{
  "num_hidden_layers": 11,
  "hidden_act": "gelu",
  "rope_fraction": 0.25,
  "init_std_o": 0.0,
  "init_std_up": 0.0498,
  "init_std_down": 0.0,
  "optimizer": "soap_variant",
  "batch_tokens": [16384, 32768, 49152],
  "train_tokens": 109100000,
  "dataset": "wikipedia_en"
}
Each number is 500 + 40 x the weight over its row's rms, rounded and kept within 0 to 999. Layers, rows and columns count from 0. Numbers have three digits each. The size before them is the row's rms in percent of the matrix's.

# up: layer 6 MLP up, 512x128, rms 0.215, rows 368-467, columns 64-127
# down: layer 6 MLP down (transposed), 512x128, rms 0.219, rows 368-467, columns 64-127
up368 096:617543548456436459504441507440521422476468559511495497584489555507538529435472485480604561460546478431504431546510510512494496506511479475552484540504480523538538526533477507428522534485456426
down368 103:424502513491557471502450460527491523486560487578476491467508493510494470517626477482471516568469548429531452572595449492497480419532575457475510529484498487519535542504506476561513464511486546
up369 098:533464498479551500531420534517533450531395475469471468430506500486487489469550462449440520479480407494491518542484503567561492532583523473529492592465454378560452513544504489495517582535538482
down369 100:549526509564514559465448470474496498500528417474564515486568523544452513484472493498573470453506552529484537517552463496481556463464537487503565486538521580517502484499502575548497448485507437
up370 090:544435507456481466500425469467421506510543489490472576447508519498424519544476487495561464525492492522518452464538498553509533500449547483573428490506479527470483488416531548479487523446539442
down370 083:401519527526497453487535475516551522478502512495530483467458466536525462501500474568513474500469425514509513494396463502521508522571428513443496512528503489509546559480489469542528501550519498
up371 101:572544491489458479487464399495467459528475506471507501461482582458471526504497528462531530542540541558495473504499536519476488615505473515499566485478491489514540429522556474496594463575469583
down371 101:483522479477526536515443547490487606449494523536583514467497417491404528482573570503481512479485553525507481488520466480507572533531510566447465540429475521506487537504529545532487418458467557
up372 103:482468400501484599442558507499491482522515477437541492450481543512574502447518585482486452552494485466571508456489510565512456511603544514484523493496458520565455481487535554456500473519492425
down372 100:612498593569510512513473487495440528483507553496523569502521513484525558442576505508539495465467441525487464453482532501519567596559499549469483424523488540487497419483491528566471494512500457
up373 094:506469469462557528500502497501487538499422547510507568563432442407518559442591565482489469426489516520561491480538494477501499487476517532502502543477567461479560494547540428548465501531514529
down373 085:467481558520569490566557467464530502523509438413475498484533505572463512516497491414506593497549459540535477418562481504496585494472496540516524556473446489491499448527403543499493476481564576
up374 096:470504493460500445530438504532499521440537446502403490557461464474498514458482497469506597525466506486479505454548452420501507506513526514469393617552446557492506406501477500493536496538511523
down374 093:476471482494539539507471488451443450568537538537526509505471503538560472453473492518516503568437483439547503500506524531518420484491455421481532414453487395530520548534489521598449575537438498
up375 094:486473446474526446513485540481510456569549477513506552546526465484439463513507494473466540507498575379498521449513480505494566559500495557545493564512495495487521488454533458532508458463439497
down375 101:503389452458475514444471484521551505418538491509538544527548461533474544533544460564475482503504516530569522491558539546493525465535577500513509522431461523521421509519564502442412561527477488
up376 101:523558517528498429496493479495463594506474445575537516469544526454476561507454506472514539444495513519496435474528447510483527521512504392440549527515467556460523491438541528518476465539607495
down376 099:486508480451448521532530474505520489498493533540470514464474484476485563474464575527460447513538499482512526468548498498474506547470458519456471508448514472465506538533516477550517498431442454
up377 097:436508483526544450525427564520542503558500411400475490576546536474478458517479545493471505457493504515509518446446455447460514559484565497480518520519457588501496500553487462534507517519500483
down377 089:518474500500499563451485494461520477512518490497395556475505528506555530517418465489438472445564538474528466450519496569543549552574462510582466567480505473482522519405612534540490537488529538
up378 107:494495491479531477524500469463552467476530477497462471504492462510470478482568585466396498485489451448443616544553527467427450501552471506482555484476469473524431538500447538528494496534512553
down378 096:529482519519436481461494529513472443544461445513509537522483500528477545506522530544471508491537559515509423549473539407552519505412464568517504531515483506521552457546558573501523495473533466
up379 102:549555541527490553495498442478568578493490489524506461440486472491518549526439524453517455471461515467552491419480488529408440509518497510491482510486497474517553476539506584532503547532437474
down379 099:542436512467489514445498491422501485549434511469460522480565542530551541466498548525461511526454521438522509503579549576485454498461442526529505493459481454477531484542507559492511552465504518
up380 103:464511504531464426442540483544520448510487576484477472571545595486474406469491545509574532418527515497616493556492535503488462525475498515499412534472476484535471542494498482499463448455471595
down380 106:636458546550506515480478556514428495512491531495482507548515548482527574546512549500465477539497509495430516490610478470475474493481493479506508467438495462511481452543503505524528505488468404
up381 099:449525502446482475488572608468493447549543491536490539550532552551499446436522459473489553547450477480502529474453532493507522465508525462481504488490529474552417493506468460543414492528543525
down381 093:501505483608501500448424434540481483476536488499481539505506427447484515573529525533523464518510463527486562541521450465454520463435534555499536506494477519430561414539499582491474589465527442
up382 101:449491512508540518489496526489544525452512568456520535535494507521427426511510464448460460528485476535479507560464506514511494534534521474479519521437534487476573531407550417469471515484545507
down382 105:502521420471442542561550503491431528514468459521560493471584470504508479456443494522458550516506522435459521528490528483476490385505479485430445516502450480621449463465456464486480520511571475
up383 096:558484470524524517492537592464490471500522488563446413422483512494543530516551524546544565532450478487487436486513497456457458542482502464489408481470530491456475509547512462434490460526522454
down383 095:520478496418404480520458531531479444478477458462525536453487476503461500528585410438459491523457465425520534489473495455532546447488488516519583584553583520486513466513496501496556483481504517
up384 098:504477462517473546472557525508560483531517494458484500529451450475522535555547539456474512500428567473514457545547517534478449582581420473465545451521506497466486555433493467525518587546482530
down384 096:489467581526491526476482479476445421468551519511495553444509507457396474545498487508527472435462526480526566485493496444494509518499553470503499512474502499539439492541493514411466450528451503
up385 107:443485516492497468542503384483513463498429412491514472493532496591512469534516495439490500629493522496563507498537476608470507490533457481489530449502505456521474531450587466540419540488520433
down385 104:500497448458482453526497539506545525471554489512507514499454522511476469479465537515494569503527502480475500467508476556484512604510521464527427527504489510443535504579487520472535538494448530
up386 097:496515489568500458466492529488436474502578487435478574554484539508480462504473495549576442461448511511486525510529538510476560492535446388510480516506567546454476590490524512489563498459504599
down386 105:555492475464504549511495537460520542526482391557439473505546508479501506505514528483473484460504394530538478440503471500491422622481541535507484519461516480416511444519559465501484496462547494
up387 093:505456528542516458469443482494461524535570485494484508493584515544506404401499495516447490488502459516483495505427489501504491504479445520510492535454547470507533490502502540502526494518534485
down387 091:481530472459476532510566551473496496463503508520470457533470530426565512568531519447551484546410492531447452497517481511499487574558476523473505465560454541537520496496515482467547496510410477
up388 107:481492513525448499411569517505479423522469493453546600535532570499543484506519526503548445528541451475524536456529582530487528459517482480496553503484547501495466499511508475533553474516520448
down388 111:506486476471455532495521508497509473537491556450552571520542572507457507465518459479465479530522441489565520608484500444496480501447451459453593451482462526433569532547506482480533443463532489
up389 104:474515435498450514452484544524504499455456530479527550504545595526465558567506518506517519553505492484483551517411477512481493547502467470542458481438542461499536533480526530473564537528470499
down389 106:525451462551499504447469433524568566521469487514503470432488490594524520455515497483451511505469486483443500495520462477506487396442513485517472581497460532503537522479545497476603504509547489
up390 099:455525449491524489457508479479474536528473486528463534468535477476517502532528496554475485525572520502573447479532499506521494461580504525467445564557490550450501468576452539505492571476535534
down390 098:494493607607458557450518547565527449498491487533523468435546533579523467481458549552501510560507520484483572535527499512533501491535518503488520516509509496510527504495522545497467424443460402
up391 094:540467380605468506564538586498506463558536490502401496488452538498502449562513505480474482493527482418532495498505464560502485426589502502472469491466512507516493462527531515502412507432487525
down391 093:472446572473533470403504513535462525479459500429486469493598444510466536492540500486486497453448516472480479417507638459513562496485490548553472486559441474529470503485523487481493508553465455
up392 102:544465485534539520516495568542557476516523507500526418460369534515439520522459563473486524554538394513523470466452546479498447538477557477490521482488484529471429519442433541502541528529519372
down392 107:518496515515565548533527510431478466525592459470477446499511485538458537539432479521435500546471470536530537530514482443522488497479447510475535448523381470479514563537464509490552499475533593
up393 100:426450488544525548524570445520518507484472544418516501446484445422544529463514515488516556508533420527552491537446529496535524417438567457509498478454480466498550498494531489548497505502433435
down393 099:552470507553545555482426589510532475462563511540493525526487519460489424455475490513520509451484471534498510460487466488445546463554485555540565473532555523483525537442499492485469504503509488
up394 093:484500542481500490468510449513585480440516543505535508480507469495512398571487463520470493525501494548520562470493610519505490460454519457536507441488497456486507522476524557586508499493451477
down394 093:481473506444535517519508505530467517539569483561555480543453520537448516483536473538505515521475572429569579497543464526526552438587474518457458514524481464455439481458492479550512516551535479
up395 100:557520468513531463509477465470459489497473470512568450495455513557567517541504459540533543608501484479532528522402556571578506439477477529509499513527507520487462585493552462454515428520531487
down395 096:518505523502510494494563430493527517504637463503494519498507529549498484452459526488428563461510443577503481541512434495488514469574520486508508497430616503511505442484515502531548516505506538
up396 104:483492438509455448544549435566419449511570460500461532456477500492455503560501554463405534434538486471525494445460466467573504578479506462529473442478488502525470483536538520518510445519476452
down396 101:516519596473535507449396519541451583564491500520547493453484408488541553531518544482553502486547579491477475595505477569469469449515520500524533556545465514471518470550499524464512481488553534
up397 100:476506479455557482538469455510487490534478495549515562540478581480517511485537602444558490487539447507528493510535504494520549578550566560429502494531459407479442432520505484550522547522502465
down397 108:486496551482510497552562452524475525463437476469522486509503464534481547463503521538464433568482520450474542567521492515519511501461543429593464505495509571462482508423518447486519531473418544
up398 087:454506515490474481512491500487463463535467574538462431455484491483504520544458556522443507531550555498490496542439471504530479414450542490579497588585400531599480447536566482517513556499531543
down398 094:426462541535432522588467499422482478505558486517490467503473521485482524479460530522476464549528516474480462480445474576470526440502464522509575442538473484533447521533431443476437586523483530
up399 091:509533392506503469487484463518494520491467484500536415502535440497431511540540521516500504495543446456568492568512511481445470477562437487496473443513468487511527577473542521508415478538509468
down399 091:492512527515416505540497542483503430445475498513498486487428595530531528503457482580494486485429502513466470494433446517515602510477463489488496435503470448569506544538585577480506496470504512
up400 101:543503503523431510557547546465474435549463486592524442506502528512587458453464539437465568542471460519445509469486516485522494500524504500502445422537553505540494502538543533475440456529441455
down400 101:506512463552539498485428528468571525534548520459546548531535477534525505486504459480516473605484550510486563501541557532555424541507431450479525492466462405479470504507502549502481448447518504
up401 103:562436501507503517489529463494460542489478457466518529515561566456503549624471559450491475503472504596488450499444534476451574528454495496488485525395496535601484459540507494510477447489444474
down401 107:505450509520502502468484464488447462541492516434503534440519484429510536502498546495478563526486542504537507432417545550468455580514488521530522529458492503426526500502498571572479543540488588
up402 095:522456490471531470506561534458538580494485494499461500447557518565517506576502450487590438425426580487493536522499529481470533554518572504476542521532511508425410520551495463556500515503526503
down402 102:562530496513443484491535545460420443448531493489457492516553524511544562488396548464464516485513462507551564492564501485517563458440478464435578464433566487521510503515563534484460483533448471
up403 093:508461565570518463491556496548463482442524580463482435500530484562544434447511527480518520448476539456483494437538502524510510484527528462549434480486521485536531501560567543477515481560465509
down403 085:519562507479525542480478493520468509525522467486535479496528575464453594507451504533469457507472527516541515545456555524489436551513455547571540555496514516418486469476462539529517487406567433
up404 095:452461442475441457474540532479500478508566435584475532499483529457451452528523500501511500514592515538424515474457493495600493492479533395468474498490570517554515458503536527595490505498482453
down404 090:507532516541502490470525587423505437510454416525491566407421472510432513511433443505507503496522492415477491564527576459543516449509515527507520514450470488471489544508510564552513443517469479
up405 093:437529524477526433417523483437496520484559549495532450501482543442485539552510527547421584606493546442483480527484532540464505504558501470502472508492477515448507540510467438512489481468515461
down405 091:542506520513510536512535462452490470488563461454453531590518484525486457509511479508479462474515472549501545424457493442509509475453472450488474493472495514457585461403571419460446501538496521
up406 097:571507460467465486480503488485532428528511525446495521526524485506504545516488501478428518554448512548489521439536426498485463561467528490558503507457437515497470420607509594525525467532483520
down406 095:479538561568483510457514546582550529574448492516497500554514480471545512508492504508466513465505469476624481488560502514475508504500568478471448499520541488493497496521470560388503484534598504
up407 103:460483522534494534510528419514477558514478544473556519518548485486443396542476431559544456486498509516539554526411449496402495540521498557566524538436544481522557500540524461560545553504503484
down407 084:457467521442492513515476587496486451452462526512534433470505553513541537466505474497485477468452434472454515509591439471455498481492519559469479513477451591541464496474561583441487553526518500
up408 101:545491493573481499534518499484515607555472509481442489409463460471500489543496533475482541453531516441492567486509560497507537464520491448516469483497504559422465559545500529518583510533560440
down408 100:498521481507505496522478506450463500416493491398501549528469514519531397549495471476547428502423583518485570533417517531594550450510541428475572462469558496498488423529559551431528481542546476
up409 098:560483494510508449493433523489484445564518472542479481582510517482455475482490550528489556543538515459575435556505503494475547510538468459597430502464501461497531485476515519542461462470478538
down409 102:576502477500495508509469491514531508555543512487539536501534428535567504501538584495508475438473473520497626523432462467537474423500453396439491467433509562452559462472519518537540452516455495
up410 097:456517513530433485490507424513512488480505519517504520509465581542434468497510507491484569514471420516520532414416480542520435476437479477537539358436505573482526520549476481447489477519503541
down410 112:508519531553484498468514487524584463478527579428485537466476453517472463402544502461467550508494493489451524559454574575554540424441478498461502552469475446494543482488443514468579460459481501
up411 107:534495418571531493426556476469575501544530568456465501481500497476499521563465493414445529523493486530476523470457527515514506448480503455512610565496482530467453559509462492463441476502492543
down411 110:541496487470505504496486492467528511582518581550539536548532440486446521431396494427432493532565459504498499517563539480498530488440467536532559453542476470497490498489464506504512396465434463
up412 098:526547404479456465466531498436476457465500491462505592516506503558450469539498480521537522490502422515441477473383538529450544572489557520548531586462446500514455537539505580532452437458482483
down412 094:495496564457467508522493486497537534534479477481563495475550548560486538478444524518542484500517544490467440540489529515555445505504503421483453422464426481477488531429464532507548502526530470
up413 098:564491461518483460499441468540535489461545431542527456537520488549493539511478547514435537516446491454573523472472475533494542494519587462505488503453439530495456486493480526496431451547457454
down413 085:511472514465491492495475555462488489476458534541508491525559478554502473439442552512550510486507532492483493537590502513466475477455451543409484493498581515461531562553488519489546510457615476
up414 098:491484452491568542508470477425414485479524483557499502536508459534465504450468437413419505453534512464613443526525524565435524487568521420521512476577494458501493529542478521518475514479489526
down414 092:496508516488463502497556501514483553546537479505470512479518496457471481560440498518434550481481500489459531483484440506462496508505452432519590494421437454458551525551515515574433503447503474
up415 102:562517489545446556473477537495543481487485468505520582538514503512563546462532449541494510497448476487515494582544511477550433585453473480495481482583404508501492499573524431476528438547528607
down415 101:502466506481501491506479512477493451514485568548583461484493472474460441509465544511496503470505529517492452512504417492455472482511434505522475550481514504515508472467518447560449500455493425
up416 094:510478539565525459539515522536515449544517482582504426489516556541508538466505497506459508440440482489589483509492494464512523499549454520419542374514528523488506452491512523487505467479437513
down416 095:567555552489513449535527567481484465494491497464540510461462546446470522548470453496457499500569471518473492492449556459483471504496459427546463474509489539554488519512444509401495440494523522
up417 104:452461542448491518535435508486509574453451464520501544529481430437540512506442503404483462449477519477525424503474546513499540555604526519510509523487488471524470483550564542474534543516457521
down417 104:495479575522494482513528468465459394504482455452457538499556496440432480521519484480475491466504482497496527531464464560441491428497431472528498525466455455479447487405461556548538517448565446
up418 091:496465592494461499462512543525539477470478530494553514537510528578542514545484529555464497533502471456567572503477593533551552505477506468524479517471525448497503480557488493424463605478476504
down418 100:547446536576418485502504519502472484562521499506441459583476522561526509502467518431510538415485505531495467535495565522489539484592439509427504529436553484539522572473509528526506536510472469
up419 100:485533539526508387521508449567455475552504548536552453528455465495518446515544572539516505568474580478448494487562454440482510475475446474465484490469543501496510527490524531432465544486562530
down419 092:568452416510502563494525513519523535485505504471498568488473500517441512535558413461410532472511477478441484483524474428513500483530581439502562491462457494477550492481538506514527466431474455
up420 097:506528496535481454478522516457453475507446444511451416500476480579475512500521567526528534519444436485480516536523514490582386502485551515585512455498510625505473522423477500517463563555526520
down420 112:495452493486512557504486496509541509463540537590512488530522477547444510475489517530499518567519494481519542486452452552458533574535498486539462512540483418506483426492510460515521479612467411
up421 099:516509489524487479501494554480519472497559511461502496531458592489481492487517533595446495531520557512496484487495560528450462460446443528428518530522457520441545493545468493527494543480475572
down421 093:462560531487470436473509546552543477486496548469565451467494487461606501514512501485551487445508505468504493502496435420494573559593510511503513526506537528511495495492542519477510492433502522
up422 095:606576507536483541421508505567573521451490519507432589465477484522489467509432448519459534511572560510454504469537539507466384480498500467562503471488444514552511483541500517567473524508458521
down422 098:417506588491570496421531517544533523487437465463465519564554461512473554488476457440515596529491458452490496498541471499556492474514417475425487530456573503490512468520541580513485500596543449
up423 092:481447577546475490510563510472540540479552579480520472507542420440413443502495568498526577455493514471477493531455428501496482571454517467539583437538556520505547518531487478481443481552462487
down423 094:556605458511491487562510540517451463427491516513561501505505559486488520473503452504443453504601497461522468455527545502520427479502480494491530532577514447510435536479445513539539540434516506
up424 100:528477441516448514522423508555543569498468518469533522494541521482482468516466547508467547456506487534469489552509508519501540482447565412529463501419585470436507455487467486435503461436511511
down424 091:419540496490449456505494512494507518497498536456460439531430471445471530464417492516439490488453485463500507539520476447560515572514479503463482507535512516504498533516543521524426475494492548
up425 097:493465522535445425514545459533513514468423496545435569487499531620501503454513489546538474455527490528538558466552452468534480568526528518510480477546488466508474491540567542516485513501500527
down425 104:432459568502504488514444496469500483467531464495534491531488502510501511514449448484572497517535480492446560608524447503416467503505479492479540557548484483441514529484453502447503453474524590
up426 098:511535478490494507463493487474506529473439492421481457452484500551474522510446467574485511511529460463470475501412521561544490516493548535503537448484560533397469522484493525544545518512510474
down426 092:445430475566466495497437541509548539520481518505481532494461552516531512493483532474397425504466487496475496520559507570474449440510511551499562517534459543500479472443509451400461544439561565
up427 095:575494557570478449562510500435528513424429577455396523564484524505496546495459568442554460457534537475525454488501501507550524523466487513476542468495560534484484513443538541445535450452508500
down427 100:482450591427535509531511467493529551543452508465548493592489545508468499541550483487524576493517447419482414513485443489512535484421465499490550454507487440479492475454484526507519539474531452
up428 104:554485519573451579515442479507501455530492464498493447537419531506419524553489560470441459545550455525511496555552491604562441494516498426469524464465494501486507531513420524512418462547539530
down428 100:526513546523489511449457599466479466559575521503449454460514428573505516535461475466475501554492462420495514514511531509534504517510533527484500523559484412554509463486485524422488516468442563
up429 097:450430546508517467488525514493453517572483537439425537480544458530489474508477564505469578533535443503530533527442539480510440548521533483542539501500442471502478481479477457474500530512503550
down429 082:504490497521500514499476499478529540473510518496531495485368541523502540475472462488515453489451527530522540488506505500489599443539518529485470440499550516521491504486483531481554369481515434
up430 111:525505538440553500364489471510449478502523541479508519478510565453509511460485543494508481511462526432509514494453499526505528407537604544477525492429536534500430512428460515424428558480524498
down430 108:474488542493523477541489505555518478471523445502444607520537519482422487530607513533495587450518570531457453449548401479498450549491490503516504534496478564518476487469562471473511522482497572
up431 099:521498492551498450475476511485484497516463455467488506472535471563476498442487456525505536555450526548368507541515505522559492513559540453438448550494496543400430485491451546532512556475470452
down431 091:491440540557500509554545495512474506461482498521437547595399528494441464468524510510515513548536440507522540525466606431487509462531470575492540521470562515482543482526499486573602466550415457
up432 100:522525477550506459429440459524526509485472486517441461563508562506513465467534460529587493443495426557475552498509516517502462541452507515500497579515446483428492478538477593525511509459526489
down432 091:539459517481523471524481521463564437606471504562477531588509454515510509536515454545457516512465527454468531450483576520514549454476567510450446469484526498417547481440473515523515543458396506
up433 091:539476496554454455490426485470527544399518496468409512537524539458461482501495499528414517521489433518540523441507520522559560528532420438509554475516525557514502486429527519546483433515559516
down433 104:523495462544536564532439490485500489520462519435482479476488486469541443529524520429444520444502481490508487488496559556585498501503504527452506440437434511515523487521510496523484428511549536
up434 092:497536448484533546574459494506426487510506497451502563564595532501518455436517487426451490487440491476493551454510440495501524538563490488480515500499429536506471547573542482473523510519431522
down434 098:533485446499463516518494506426477543548474546465448488479529492610453460539491510448476529517505502556473478489452536530507468525526443501521560491532548529498538527477513427563402497421483481
up435 096:488515512456570512429528484495496450537495478499498494511426504505530513464485502452516553489493544450455564482462495482518448492496413518493517480549500539555482444450543532472453533519495573
down435 095:489489508552496450530484558451464528472483513489499520543491513560543546493515476464509538478536475490513520596514522516521485493490504486521544448422466515457454517467484520514579453505488517
up436 108:546472488559442568507451466471495485544519528488523549514558546490457509511463496513465550535549483584458442533462553479496529423547532517477568571468508468481441511534532559466459481568496416
down436 105:582547506498498518491547528437518497463497543528457528497478500453558514542455527530483432460496510460510477512516557432517574497461437507545593504523449504434466529463514472435467443493474470
up437 100:511473510492450524567537459515562447454473469522449526535512498451526424484508445476471469437510444550474587541485531515606473467503485543562483473488407452524467418545483521444562456534508471
down437 099:522465552541594524471499498405470513541457512475480562538460511516470505528556464447465529467490491465544529522498449528469530497512460492523478606531470505530484507501518573519500429491450480
up438 104:451407485518465487504500533521486462499462516489501503546513540493518556472494434440504560530546509512517579551449519494529538471558574470530486528388476499484475546481561506564456444476447466
down438 090:509574562555543526511487501494554506503568529518550523487543494436470478517537554496568520519472537524519548487530474559464521502499535535483511506505473428469583487517548556521544557490514494
up439 096:502496521522545512466496559464491458441486560499515416490531474492455559493496495542582465527437510492566523466545455456500526436585577510569515548481517535506478532473502472501447529499514580
down439 104:505486514462453523527491481473548488451539504612538491560433528440510438525506522449476515423516491519476497414483471467510398510551523440484514562517444530477482510504631524498509570515516429
up440 104:532522489484493443453439495463485463460456525498494561516520451451518499507511481516430552495576490450499507488419574499570555479546472552550614536471479521525459491470423518527451479556517537
down440 112:499562466499464484476461518479473512553540619472440526495471545527578511487523559531552515452472533449465532524535441440439535520516561520496545497478535496470450503500445386512504507485572508
up441 090:472461529495461447467512487445538480549473488539560432503577541526449496532511468547489595516479549471518506443546552526541535481474513482529528524479458479522508530523491468594557454566530412
down441 097:491390496509518515487450545551546492552490474537542506513547461461559532458535502480502489571537430454554514570543476445459468412449511584509466540493434469538512461523522489449480520497521541
up442 087:479543497525505498510519484549531481468451445513521554513484502571453457472489508455488490543523510481515481503525431468531515517464526505533518435507432492519522576497480460492495552488497584
down442 101:548507536531457517450581525493529543451575447537536532516507514569498528505497500543523467425488464444441512473465457498465585494432519542468529460512469513540469491519525500474468536503500464
up443 099:494512520453484501507517492484510443514472516487539403432534517483495542515503569501506493543483470413592465462501570473445452520544594527438465533453502454460507493510456454530444552558472518
down443 097:478497503509496478586512427493507457506484472588541507499440480455405541424470485457507499561539480440497534443512474535542498499496459503475395572543530481479497445545486451539496500509523477
up444 096:547480452547488439506504489556567519532492481403489466540475507521475398465581508526511573552530485510517542508428518560498481476510552471404453447509504525479476552497538567548551543451510428
down444 087:495468425465502533449582494485455473472489517466579534496489469483497548484515546468488472454463448453495515516424564543551531381483444481528520503490463514462428445489504529459489493492506587
up445 107:466423496478446476515461435509491469477512535448528565501439458471509541516624484556563479503492519517475526464510497478471482498482454482525518554479512485514526524527451411547542503509479508
down445 104:551480558478542557534500486456453481480525464477507490526521498512421503498513471476479551516518476496469476552532478479535462460494540439438495546513522480568522436519452587444531380545474495
up446 112:548481498477463515453493469465584471454464454498511420570482532459515418538564485473560487600527489531460490450476576498512467510539492532485489508510477444422520533487431517578501514505461451
down446 095:523491502500451505477528512504495460534535456478465504468565487487435477429544443564510544459441547492529533591515502571490525464482567474488495461529484498519517462555585567479483472420472517
up447 101:497484490513455470543480470446550482464517531443547560499512462474502485486502475501545455551520541554482505502555599473473440535505456545496510499503476566444547554538495468561481493548571474
down447 097:535482537463515536545548516546464460549538500530538458494560579534444520503482524526503474496493540492483463512448496527504523487517458425418491540509443495423531465465474498446453527439481554
up448 095:492479558456503502534505539503550498532519505466511581475468466466493466545504492491443522518462627494567538547515527495459533600506533480460415467472509486438509547499483492506545557526500540
down448 106:497531487487496492513515565553460459475554560466468539537542468499547500484436477527514525523447533544496483465467500452455489508475566538450476433424496442504525458457483493429464534480564514
up449 107:481482566463446488410504461500454519490502488482547507517488531501546507545534475545495575466406439488490467467500508532548552522513493482587472450514541561455563521512532437446515422534536494
down449 122:581526568494418438391449473503517448473508508495496539521499445438492498505478489512526566455491445477481506486487526600491583554497494485502507490521529512501544513494479429442556497527457523
up450 104:574494556483468480484512491483521482550556538568511515428588535464525510459472525488553534530500558474496552575458432548472505530474544423449551441396451480476511487513510476494515478516479470
down450 092:494527517489480509445493489496521522471480465460542550508457469447480526473568428500464501436469503584447498584474528504526545482534472526517484582588497455508424523455563536503522470463534478
up451 108:521552481520435409479512576544525456493563475494485519430494482487469520491545517490516472527503493460494522423519506467509506467442437481548555501474476540534505494523583454545547554500518498
down451 096:396495507496554519504482501432493498454385526460522420513524553484424469498569461490507533494530503542473480503488505531511462429503450459446533570499414509563487460507443525423405497487448528
up452 097:522543492488521499564512540489433541467530491465525491474489539506501559516527499496488506502445489430509572505449557500482488478520552451428492517426485543496416558433593547565542523521507483
down452 107:460559426532459519485499566558548421422466495541552546549452465497458509472527480508613492535427540449469569538467471495481505405527459512508453457546488457461430477489521551504535537499451532
up453 089:499489556424546458458515497445495546389448450483469512514473407472609524488491496485468466488555524527602434509538522524462472555472491505451548457489390528533531538532465449487465521476556498
down453 114:453529524490513500557518472519489533495485430496535498433409404491551490507573529493402491520534544524561475480517501517483536493526492452521519518532516531535429533555482513528466530504437481
up454 095:496537515453508450492487512505579517509533552447523446498572485490481513452541500464598448521513506487524492478493501502433499485550547494541435559553490542483439503511519459500489520575510452
down454 107:434540562501482437442570539512454552459515541486459503601496479460517510469444518494524529504547463451499487497513498520509437532561498521534512521538481620482480522465507516470409500462500509
up455 105:531518565407457471457556529472513408513468477496578571546559539516538515487512489479518573496483481503597544466477562531483558524449489480442560467464534450564565570440491485498534544498525536
down455 095:479495517517494528574433503510505581534472593528413393514460477585506493461430491495484454456524548457496394543503489522524481534481521499569430531508508538577436464522404528479529528433513526
up456 091:551486501490465452558455433468499528529532560427486545497583545437547515529491503517466484478501532499506572485450473473512564521559499424440521566533464445512461451529478481478534481494537548
down456 091:502429407480474539514456481568523494493521540476592528480441510469494487422441444519500479503493470541475560559472518545575523472449580494557463527458522514521570482570491501504455554548496490
up457 092:449514465508530482566513453480490460468496536519472488482507443531446532482477464543460584564476543448457457547529503456484458509552588485483468498473574485434558515491404487487478538491452470
down457 101:487470539480482440488439516510510502535604463515499470478480460536506572493488535464520545478508562520512564458505576515521551423486468500440502501511433543558552514447451467517518500519500544
up458 106:545596556497543490466434494512473522461457547524497508415509471453445528472562587539515559473576490470522483481499532511550567503472431530522510483465413480471527544551533500533435437564487426
down458 100:499452451529499471541437444489539492452507493435416565447455490506515485541431499452484500445466541516514469479478429469510492562484552513508477496529558520547520526412542547531471507501522480
up459 091:507533499477437549556448529509532478520547542537512454484496442541470506536456442492534544491444459466487515592550518487564501469502525515488518477464525546492511531519467536493471488515547468
down459 088:500477559495509456497497527496552478481496536517539446466485442484433399554415477492515481444436449457487503570560472537469468519502482496418512474468505539558494496443501507469553493433476518
up460 094:465487480535474490529494538477504547499578530500491505497500436555565498444431476502548497490563506438527528488504520539470538478542474554489529478550550537577549490544491551532477471542536497
down460 103:467577520472532543533566506499451584456450458447499513503507434534506572507491499527497450476476471450476468501485599459533488484474527512536453540568539530518517505458468413517473518546537466
up461 099:539537491473458525523519458485565467458463556515547522459522434454440513439553631541460497566484534524469473457472503534479423499508528481514500502556512511475522539513477443525543510497495500
down461 088:508525473506546567455512511482511500518447528563519478567512542544469492450471589537445585533456535541460511489571484529497478533470416459516502498555514519473547479542511602485550480481520533
up462 095:464467485502484471494535500485525456515441531486423481440509548500482508574533481502489532458587472499502555537519556539456469444489534498532557496499501479559573454512522495426526548541477515
down462 106:450474594504560547470508504501468442507515488583501493477479387519488504468484489476452607565474560518484484590511474579492538511510483527510487521536468530598575557500512452550461439490495498
up463 103:494546492540545512488496536406484522416516487544503559516512483523524471471478494494497538439529564431533497468537577469481527493401532507465500563495439491479474535551481473519535547518491520
down463 109:489497474434464472401547526509486520499508525462514511487510532423468391463567483472500451424514468475529512541499543464516479453522472491499510553477546489465546512482562501521484556531468514
up464 092:486530465498542472528460449577503489583483530440526450507560516498465458484470510400499510473543519503492481416476514474463449454516483480533482524559510518526485496563514508505503514493527488
down464 096:520534481475431561563405476549474480504467445528515459568427517547509580540480432539537506467482501520516461587497440501517492553444495404467535492524513493509492435488471500464482580499478536
up465 101:440411503468491465574512469521518477554485431502504476461426484422517525427519473491485501543519522505563518466500527426543508496553578432521553453474501540553567431445485464557527537498523484
down465 095:437520482500527507474521604520517473472522515473449511483538471509560513511454489526399442541528430422507461457481492510493463550474527471478499449553489436490495526416509528475578559446519484
up466 097:504549552472510482440408518427496488507536565498471458538553522473484401586453476495550502489505582476463491518495496513480488493468467528471503475474554509553491544491505484465524507499507549
down466 102:485440463490500463586452511531468506520514577494499526392499490451510531548537560583457519441536504503581539525511529559486507522549506454460482482487557507483556514523466500459576531483521574
up467 101:569528515467521564465575488433552465516475492532408483551491508456468572506520455487463439467455478540436509535510470530502502484461496526509483488473431525475472513526496471453459554522499461
down467 103:459494512482464483552420493600502490491499466512584443573498508470449475426509502475522499555513471485495489476533490534481464414515486490481436485521524401512471448496467485522577483466462405